config.toml
n_layer = 17
d_model = 384
n_head = 6
n_kv_head = 6
head_dim = 64
d_mlp = 1536
vocab_size = 24683
activation = "gelu"
norm = "layernorm"
norm_place = "pre"
norm_eps = 1e-05
positions = "learned"
qk_norm = false
attn_scale = 0.125
bias = "none"
tie_embeddings = true
parallel_block = false
init = "normal"
init_std_qkv = 0.0186
init_std_o = 0.00318
init_std_up = 0.0186
init_std_down = 0.00318
optimizer = "soap_variant"
lr = 0.00171
lr_mult_o = 0.991
beta1 = 0.95
beta2 = 0.99
lr_head = 0.00783
grad_clip = 1.0
warmup_steps = 200
schedule = "wsd"
decay_fraction = 1.0
decay_shape = "sqrt"
final_lr_fraction = 0.1
batch_tokens = 131072
seq_len = 1024
doc_mask = false
train_tokens = 614500000
steps = 4689
dataset = "wikipedia_en"
Each number is 500 + 25 x the weight over the matrix's rms, rounded and kept within 0 to 999. Layers, rows and columns count from 0. Numbers have three digits each.

# layer 11 MLP down (transposed), 1536x384, rms 0.0384, rows 744-809, columns 0-47
578542515539523518523480488494450496494499496525478541470490491490556505532486465479520458487502470487497516524516509515488507521483473520533494
468473474507506524412497524489540514489528521487514526479517525506497500523521506515492505519507485498496531500486516500523477494510548525468493
484521495488440495500457502460515488499485472488486500530481467519506489509519505489531507506465532483507515503516538512516483501492454499446482
509464472468483487482498479515506522512482529516459515508480524490483485466486512502437511523492437513520487534527509457517521515535496470526493
487448504508516513479452464518511489534523507513517467542495495490494496428509506489476494535472475515481521487482515498493499497554448514502454
448461525510506531474488519516528472445472475544502501479520502509496529460554497521490462493466515540466516484510532505511492485488537499509475
517504476531554507471558509512517554470486513488522490525475523438479492473492487515483487494500480486485506514479510534452499520478544465486470
512479457514497493486530520494505491431486510468469477461512571451522489489473518457486512468441498489488476522499483508452497476535468502470472
478544479483508502516481511488507480518508553482472488530505502545494491503438496525541478554501534514465486472490510531492493490524489503522525
492506537542529489486522517508501508542503481501478493530512517496517488505499421516506435486473523516520466458513488482471507517513493522477474
494478501515552553496510504508488469509516522475507529514495500489506500484480499497525533539527507485484546481514492480465486527507523528502489
529481507537492521513458505471491487494479492524514510496430480560466506507467501495488536516516517497502490522491495495499511493502504513494504
526500491482485550522453445442473469489493500498490514487469485472526468518491474480500550521461540521516476522512469507493490512552517497501500
498477465492468500524496500515482530510477468503500559517486510525495491471491520466488467533484495532463532498523514458526488511498463531469528
553491472563495505497476427447462512475471526490513502497505507505456467510500495521505483504451492465502515505507490518491466507519464521504473
493494539493515538477519486505502541532468483493513497471495482473470485483463452529547495493504514512506521550529497483477478441544445468504474
507455443498504522502518525476493510458509511509512503517495461543498551551483488495485507532501476478449468516500499496492435459505465523519470
462491491510513512519509511475499531490495506541530485469512499538529493516508478514487468515487480497505487519511479492508469502529471500497483
487419483480527527476530493477492483515530479533501496490505472483497498470541510456477499457474507489511525503486545496494496460519501506507491
468473501507544469522505516502457515512510511546504464511500509459503471491515505527518506518478529468478466527466502480521468493520466500521513
563479487533499481521477517501495495478496474529478453524494549488526520471500550510513470511466525510502431482506480476518491519555500523498530
453505529484529519478508524515521500477511461529453490495516509562494482521549466532492490462547480504481477466525547530512522488492536505501513
446498498535503527496472519499485560495527509489472503493430493454464521500505492425470484471480478543513545525487525491466506497554480492511462
524509495467522517525506499515535539491531515474466528518490499496479468511530460487495494498497492528495505510536531518504489495491438518525476
508489451521551537481493529512504543533472522499527472514515524560429499472513502515489502474474529518498479503470497511461478530491506488523518
501453488495527534499514455498531496526518529488549501490495544501471461458480476486514505519486538503468502490469536452470524458513497505513446
526507493512475509507537483452504502512461468520478498571551504516541545506501498523507512520522559482467495524515467504522508467475540464466495
492489464499504527493518490463494513503524539549519544466510536481484514518516497493462479499501475499457540499529485526493441491530506516457481
521491487542518520495499512493521491495509529585509465507453451466537454460492482482514508488491502494496505523503511512484496498488513535508501
497498521514487542518528452497511530531493494479446538462461508496522478471454543491483483502495485522536468519496501484501518515487485487491449
494484493470511489501497509479504443548492547518480475493550498515474462500493519508504489524532508475525484520479479469493484482549488528510497
475595448484490525508525496445508506530513476456500504538457516470523478469537533436519510463472476508470506535490536538508520511539558492484522
480543479526507524486509464482515506512474498534471539486481500523476539516483504500507522458453511541533509506522500508512474504517493485516483
520513491506544522486519425541534486475524497479489501500478522519505476506473505509504500498512504491526488525484527429507474509485481493495503
503474525495466538498516506541517518490496478539491541520485523508554537488504495507466500478524553485447546510457532498471505487484497489461507
513516488480520491503501489474522535516532498505481477471462527507505471497474487529454492492513520502482507466481452489447521516505482549489492
507489513457522488501483526537502499506527521458483456461485520513499492525506536511497519574449499515477489497499514481509470503501531474496466
507513481472530521503466449495480483457508545490522493493459467486465510522467500481521478533535488491520465542541533473490491465481462503550459
518509470505499511490493519484481510449519495525506515476474521531503466535481523496503492520485521509531487474479542492478507506542465524505524
474512508517490533469466495500476481512554500486498475487499470493484546497509515439505507499494537507497517533484491527503494494511500518516530
479522432429503500512494464549532493462487500456502476454473495510496461473484516502469518517446504488502526520503488527507491475518550541482494
533474458499469503505518484505485477557511498535516503472496473519493508473537518493465492531486497486522507490487513467466470508477494478525456
495472502497557486499544531505468540506506502454506507526483470466535479483513499498511469541484506512515463509524534513460502506458459463491465
510476525509567490456498436508512445486487524510482496502426534467454486479473499546505462491465516535518505482489496442500465507550533489497453
470504535512449528494468471473465523489556490440490463545517481487502502462478497517456466470488498471515430506510495544471557491460537460464491
495489527492482497501480496476487502489463499511490486443459500529492518489539479544473495499474517492461504501505528514534504468527516509480490
508539499495473532529468481516543425463522545486505462478464480532469468519547495506518501484472419536480498533491513527485512485533521473508478
498494539475545486503498499522524460542500473506496465491531511525515564448541493505519467497512525504540540548516495473474482470471489535456471
500521498520505466488524490510537515477468501480516507501505473518473478483485547535456497533514506498493473510492534460497499519468450446492481
527530497467557488466560460474562472517521513524510504509443561473518524532474499491480511487520559536511509505487561522494512506505485485522474
496485476492513487522496506512445542504543529503512550497452516521511516505503508518537504510494497503481465457524490508463544504511490484487492
526524490502478503497508499519524487488480478494519492513495462517487512468488511544469521488474509538546468521484459469490506487557531511481497
483522491489498516488456513508494468526512441474486494497477496489515469507467505493478469464500500509512502484497540454518523528486508514486512
457484527503522544484482509478519481521482480507494515519466514486511471516493525458470551515517513484448544538542446513490535497530506429451513
488481492473491540502485501520507533513521492506455482500485551512477504496478510551495511523479498513467502473481507499508496470492506472529511
499527507528517505510477478488465483533516497560495501490491482530497488474472470527494495501477513481500486537497495477479474494514508504523478
526487513466499508443509478518469511475477516499488488497530531474481519448495490514512509500471478492449560508487481472540556535498503522503527
514503538474488483486523565521453515541558480530514505541533473502463498537516515505460541492469523521470497487492525492487486499498470472488487
500491535542509481481515549493481500533482484494489488479487471530503507498458493494479508483480501504503523500474532502449506536493485504507504
481499489508459486517499475491478490475480477488520536472493455499520486491477508547486482457509537478484482500454441470506538518522539511529530
540519494567470559503499503501516488510496534450457481516513532507548502488506514504509480455512502530506477494472525523488488452502536530465477
440472484495491507495492503536410517521487483469513450495523525488544482534480506462521483562532516498480503523498502517479486438513510489526448
502472504511538508497504551540506513520486512502503531440478474449444472478474502501497482529507546474532451477462493506472514482467447534504514
524467480527497519490468507487472469500509530491524496538514489466488491487525476505487508496490503489506519525509520480418510548506509548526481
463529495487431537496495479507513494476494490487460473483521492466477507522466480511519484437543499491470482529507469495487464541523502486472537
538543519520494484516507448540503518484523481456490513487510455501517506476481473503509513482496522514470453478563487549463526465497547513504506
# layer 11 MLP up, 1536x384, rms 0.05, rows 745-810, columns 0-47
526466554526473482514516511497476523472492468521437502551434509471529527505515528531498490494496470521506511477518490510471474483502526455477470
522505519496484511520483504482486518467509535479470487481513531513508474447497510442483498534494511507490534520513522441516516495480454527474501
502486486542522454496474461522469506505471525509470503519503457504484459523488490501497506482493525485486513485513526500509510489482493492492499
485493495504483501515541509505506501482497523519477484525509508504504493545490500484523519512504464507534483511522501506509491519473500495503514
514493538510493455481539474505493474504514515472493488491495489505522459518476491484488500487510518483459516499500513470505465504471518546516487
469550481486486491471550470510473532556468482488479461557464459468519474503460482528534490460546511483462486509508505474473501498490486443503467
514532473503506473499523499483467466475530497509492500457529504508473522503516471475514530545528503460461490506498510480523516487477499501459533
469516537519495501477517496540526488487462519478524502529461491457494433502520474500502523484517498524526532509473536518455501461478460515494473
504494489547500482494498518463533501487539496523510524513550459471460545522524506502521522497483493522512518483492492506527519490504490452494523
524470527519524488489485514502506523526513514551489472502504489502492493482516522492509477471502556491524486501480491529518529446473478510517543
514494512537486477493499483505441499472528494526513479511483507534502469486491533473495521483524518466533466498488500503535498540510514466484528
467502499471483452521502488505460512450507516467483512525522478491490466452467483479512520485491477494552476505476522546451520456476474518480484
481533492518469480523494501531482542524521482481502492470498536556507518486518466541465541526489520504481526470519512511527465479507525522494519
493516530548489474489518522515504488531512498477506524510497455488501513553492504492525494508507497510470487533474524524500468483435534506479497
512527541504516455498502507507475498552507533477542489507476459488548489483487482463513484493501499480524485519523472487508487492470446514535527
490512486456524512529465512492506538527504490458499516512494521509525466499525536503517489477505512497509520489524499500490462529479513483514533
516503502500524473531465496459512519522529465524504480514516470528498550515476507514478487507476500513506491499474542492475520502525528518496472
516531517519483506536473490497499495477498490506499530545518542509528476484503572517496491516517491487488511483510464525481511501460503504479522
489484533479475473531492567476504495503512481474541515494478496466517476513510507488469521499463506501538494518538476519493457474521529530471455
459455497486437507531489480497497500530544494525538460484512471473503466536464527479483481489502458512553522507493495481493448511515495496488479
488493472501477508507466542470519482522494508475511508488487522504457492522515470504453496538471532497497475500479545460508508511460469501501472
511504459480497492529484510500487514492531496466460490529501448450491481498490502505520492484503516486497522518498487486451492482506481475472489
478516522485456503489519515477522444495507538516483493448520491523502539488546550528484501532464528526503488545469511513495536486499534486519505
463500518503496492512466503525485469510538551490484463490458451527498480517553517518490505474511539488473509497464488501490509519520479453487491
500485541494479512493533519520502495508503522489433441525499500500469517492501475513467486506535518542479505488532501515517524494494486538520486
525489482524473520476497476492451503512489550466475471486493504488467512541493482509471512493473507490540530482500493502500498477502511467496490
497451509502489481445513516512527496521488513537467460530466537476547513490532496481525516504446430483491507450474501462468507520526522491485457
450496515471519460510506471540476482516472510497516462567489531516463525503540506444498483534509483491503509505469517520475476495509530520481508
511494519508503497490481504498473496477526545542523474516518487474505495481529486502538522486509522524497487488509488483486504488491503526543507
525507462511435528515508478496488513510561523468527498516440494503521504503510528488475505508493530538565518506516522509482549529485508508447509
519495465520548521487536484473489509510474495522453486533465551488491498506528461478478479464525491506493517488490528495478464464486494505497500
466454470478511496491491516480495540484518481502506483528486534517494514513537476468502510494537521509458504500508450506456510472514518485500541
490516514528510515467480455518494524480491483502489532512501521498521478477525502500497494485454473514490495501506486477497481505450497542482512
564505487519461507482508491533492501469485504555496450548515512512512507448513488508528518518517514538491511489488446531530458469492509512497467
470535512479485461487492555535491503484482463518501453463481515542511501454502526472477467511505479496464525468497530525495468469552509519538469
542472518476458474489504468501514504536470510465501481529495529472477492554458494489509539522499496463462468466547455485509502510534475513480439
539573474504513524477487502466487523505494499451495481510499495485479495518475451482474530498493548462520502502508493509507563499509531464489530
462497534518510498492501535488484493455537506482502488472472514537545520508500517487433477462554484496496500466525484491498522500501492491509496
498481514504528524541485501496527535501486503504493444497507502495513479477502503477495497474507545486492528520505466504519509491516486511477474
483523508520500510533473496509499488513468506478512505497473506470531517459472512485496497490546432474484516471495483532470575502503506463453526
480474464473470490531475484509491509475468465463476501513517506503514451463490484474551499472480471474477526525527548536506563485507495497480483
480547544516497524460493515509548523523505546526504459527505501485513510509485437507503442506478503514476482542527481492547468463517465487519514
508460489507503502497508467520492527475497476477486505539547532475529555491524483507503481496489416479468489512484522507501524481491504474496496
456541511475491482465480476524492479503508470500500497532483519491528509507469510466489507503508539462486541475500470530492525487501520521481499
542492532481539490500533490498506496530541497507471514527506455484491491501490492500497493496509503501460538473484518450479516542506492478546506
526518474461518512497425473452526530511474504513475500521482492473479466487506539498531521490511479499474526476529454522514515517507495516499501
505514469510509502504494520491543485548538517520518478476497511469468496508457472559565509482522495491497477474520474536455510501486508510513507
530482523531492512494514515509516450511536517493492489494516527516490472472515531516534459506471496465524457471479530479471501527497498503508496
511486552545433493514487515531510492516518502489522452542526508492479553469524503463550520541512493482514532481522480517490498478501496516483487
516554519496444483532505509477428514497489533427490489491479520528508502498502519505499510509462532474480510487532479526512501496500543489498494
475515490474497473488498473511528528503484475488514482494515496468461479510481496490495464513486453529536482456474492491502497500472498513473524
488488502512486483525520510506539519484516497537476520504514513477506507523511463523502508477503513476511460498502486508472519529449479496489515
528501514508537525481479483486527492537510448488512479483478481506530515500518508538480531476510505489495467503525474454509522541504491460522526
520536485506505478486526536487480482477455502518493507514494479476484504484481481489511513535518499463470486541467447511481493502536526527515499
522511485507497456483491516422491513509531551487504492532502454478519500485524505487428514478557503513459462486521512510497473491515494491491531
503489473516487475507537479504523525502497507485512510506474496546524516568508484530520503543542516489542464466499518523513485525503507496557520
457507424473497500516472504459466486552520472506488551482465541525527469501535492556507476522504482513504475523471497516467502514482423518546471
455494483551495500462483528515485510529494534488473493504495510456479477492529459491502492490526470519523460490511484500516506535532480511555490
507501483522522492494500502537498494503487517525463520502488491475557508495522515492482511483510528509486481540484489517510457515495441499475524
502479504508546459520526496501500459496498521498464522459475486494492496536451500523543496461457548524509485504461519474504490525463496489520524
479535477495525455515523479503534528521546516494544506534504498477512510481495497487507497496515504520486557523483500499479516496473512533498524
451511535473528514527508491540489487457505521544526492507515519530501518500492450507512487502469488472515502478482533514508527502485521507501506
475505553495502479471499473494534493499485494492541487518519533457501464518473469527509493470482502521527475491496447493535526486505518497505573
516475531502529515459470509507535460519511460490534474506508516470546484510482510518509486454467534467463435465493474500492540523534469488503490
507488488543523476479507534504518460500504455482463488487523454514473517482479511509460484483505452484504434527465477510546495519504533521513506
535478545514497456508480515504497489501491496483506499496474475528497486528474532513506470488526501503511504528516527536490521533503509525509513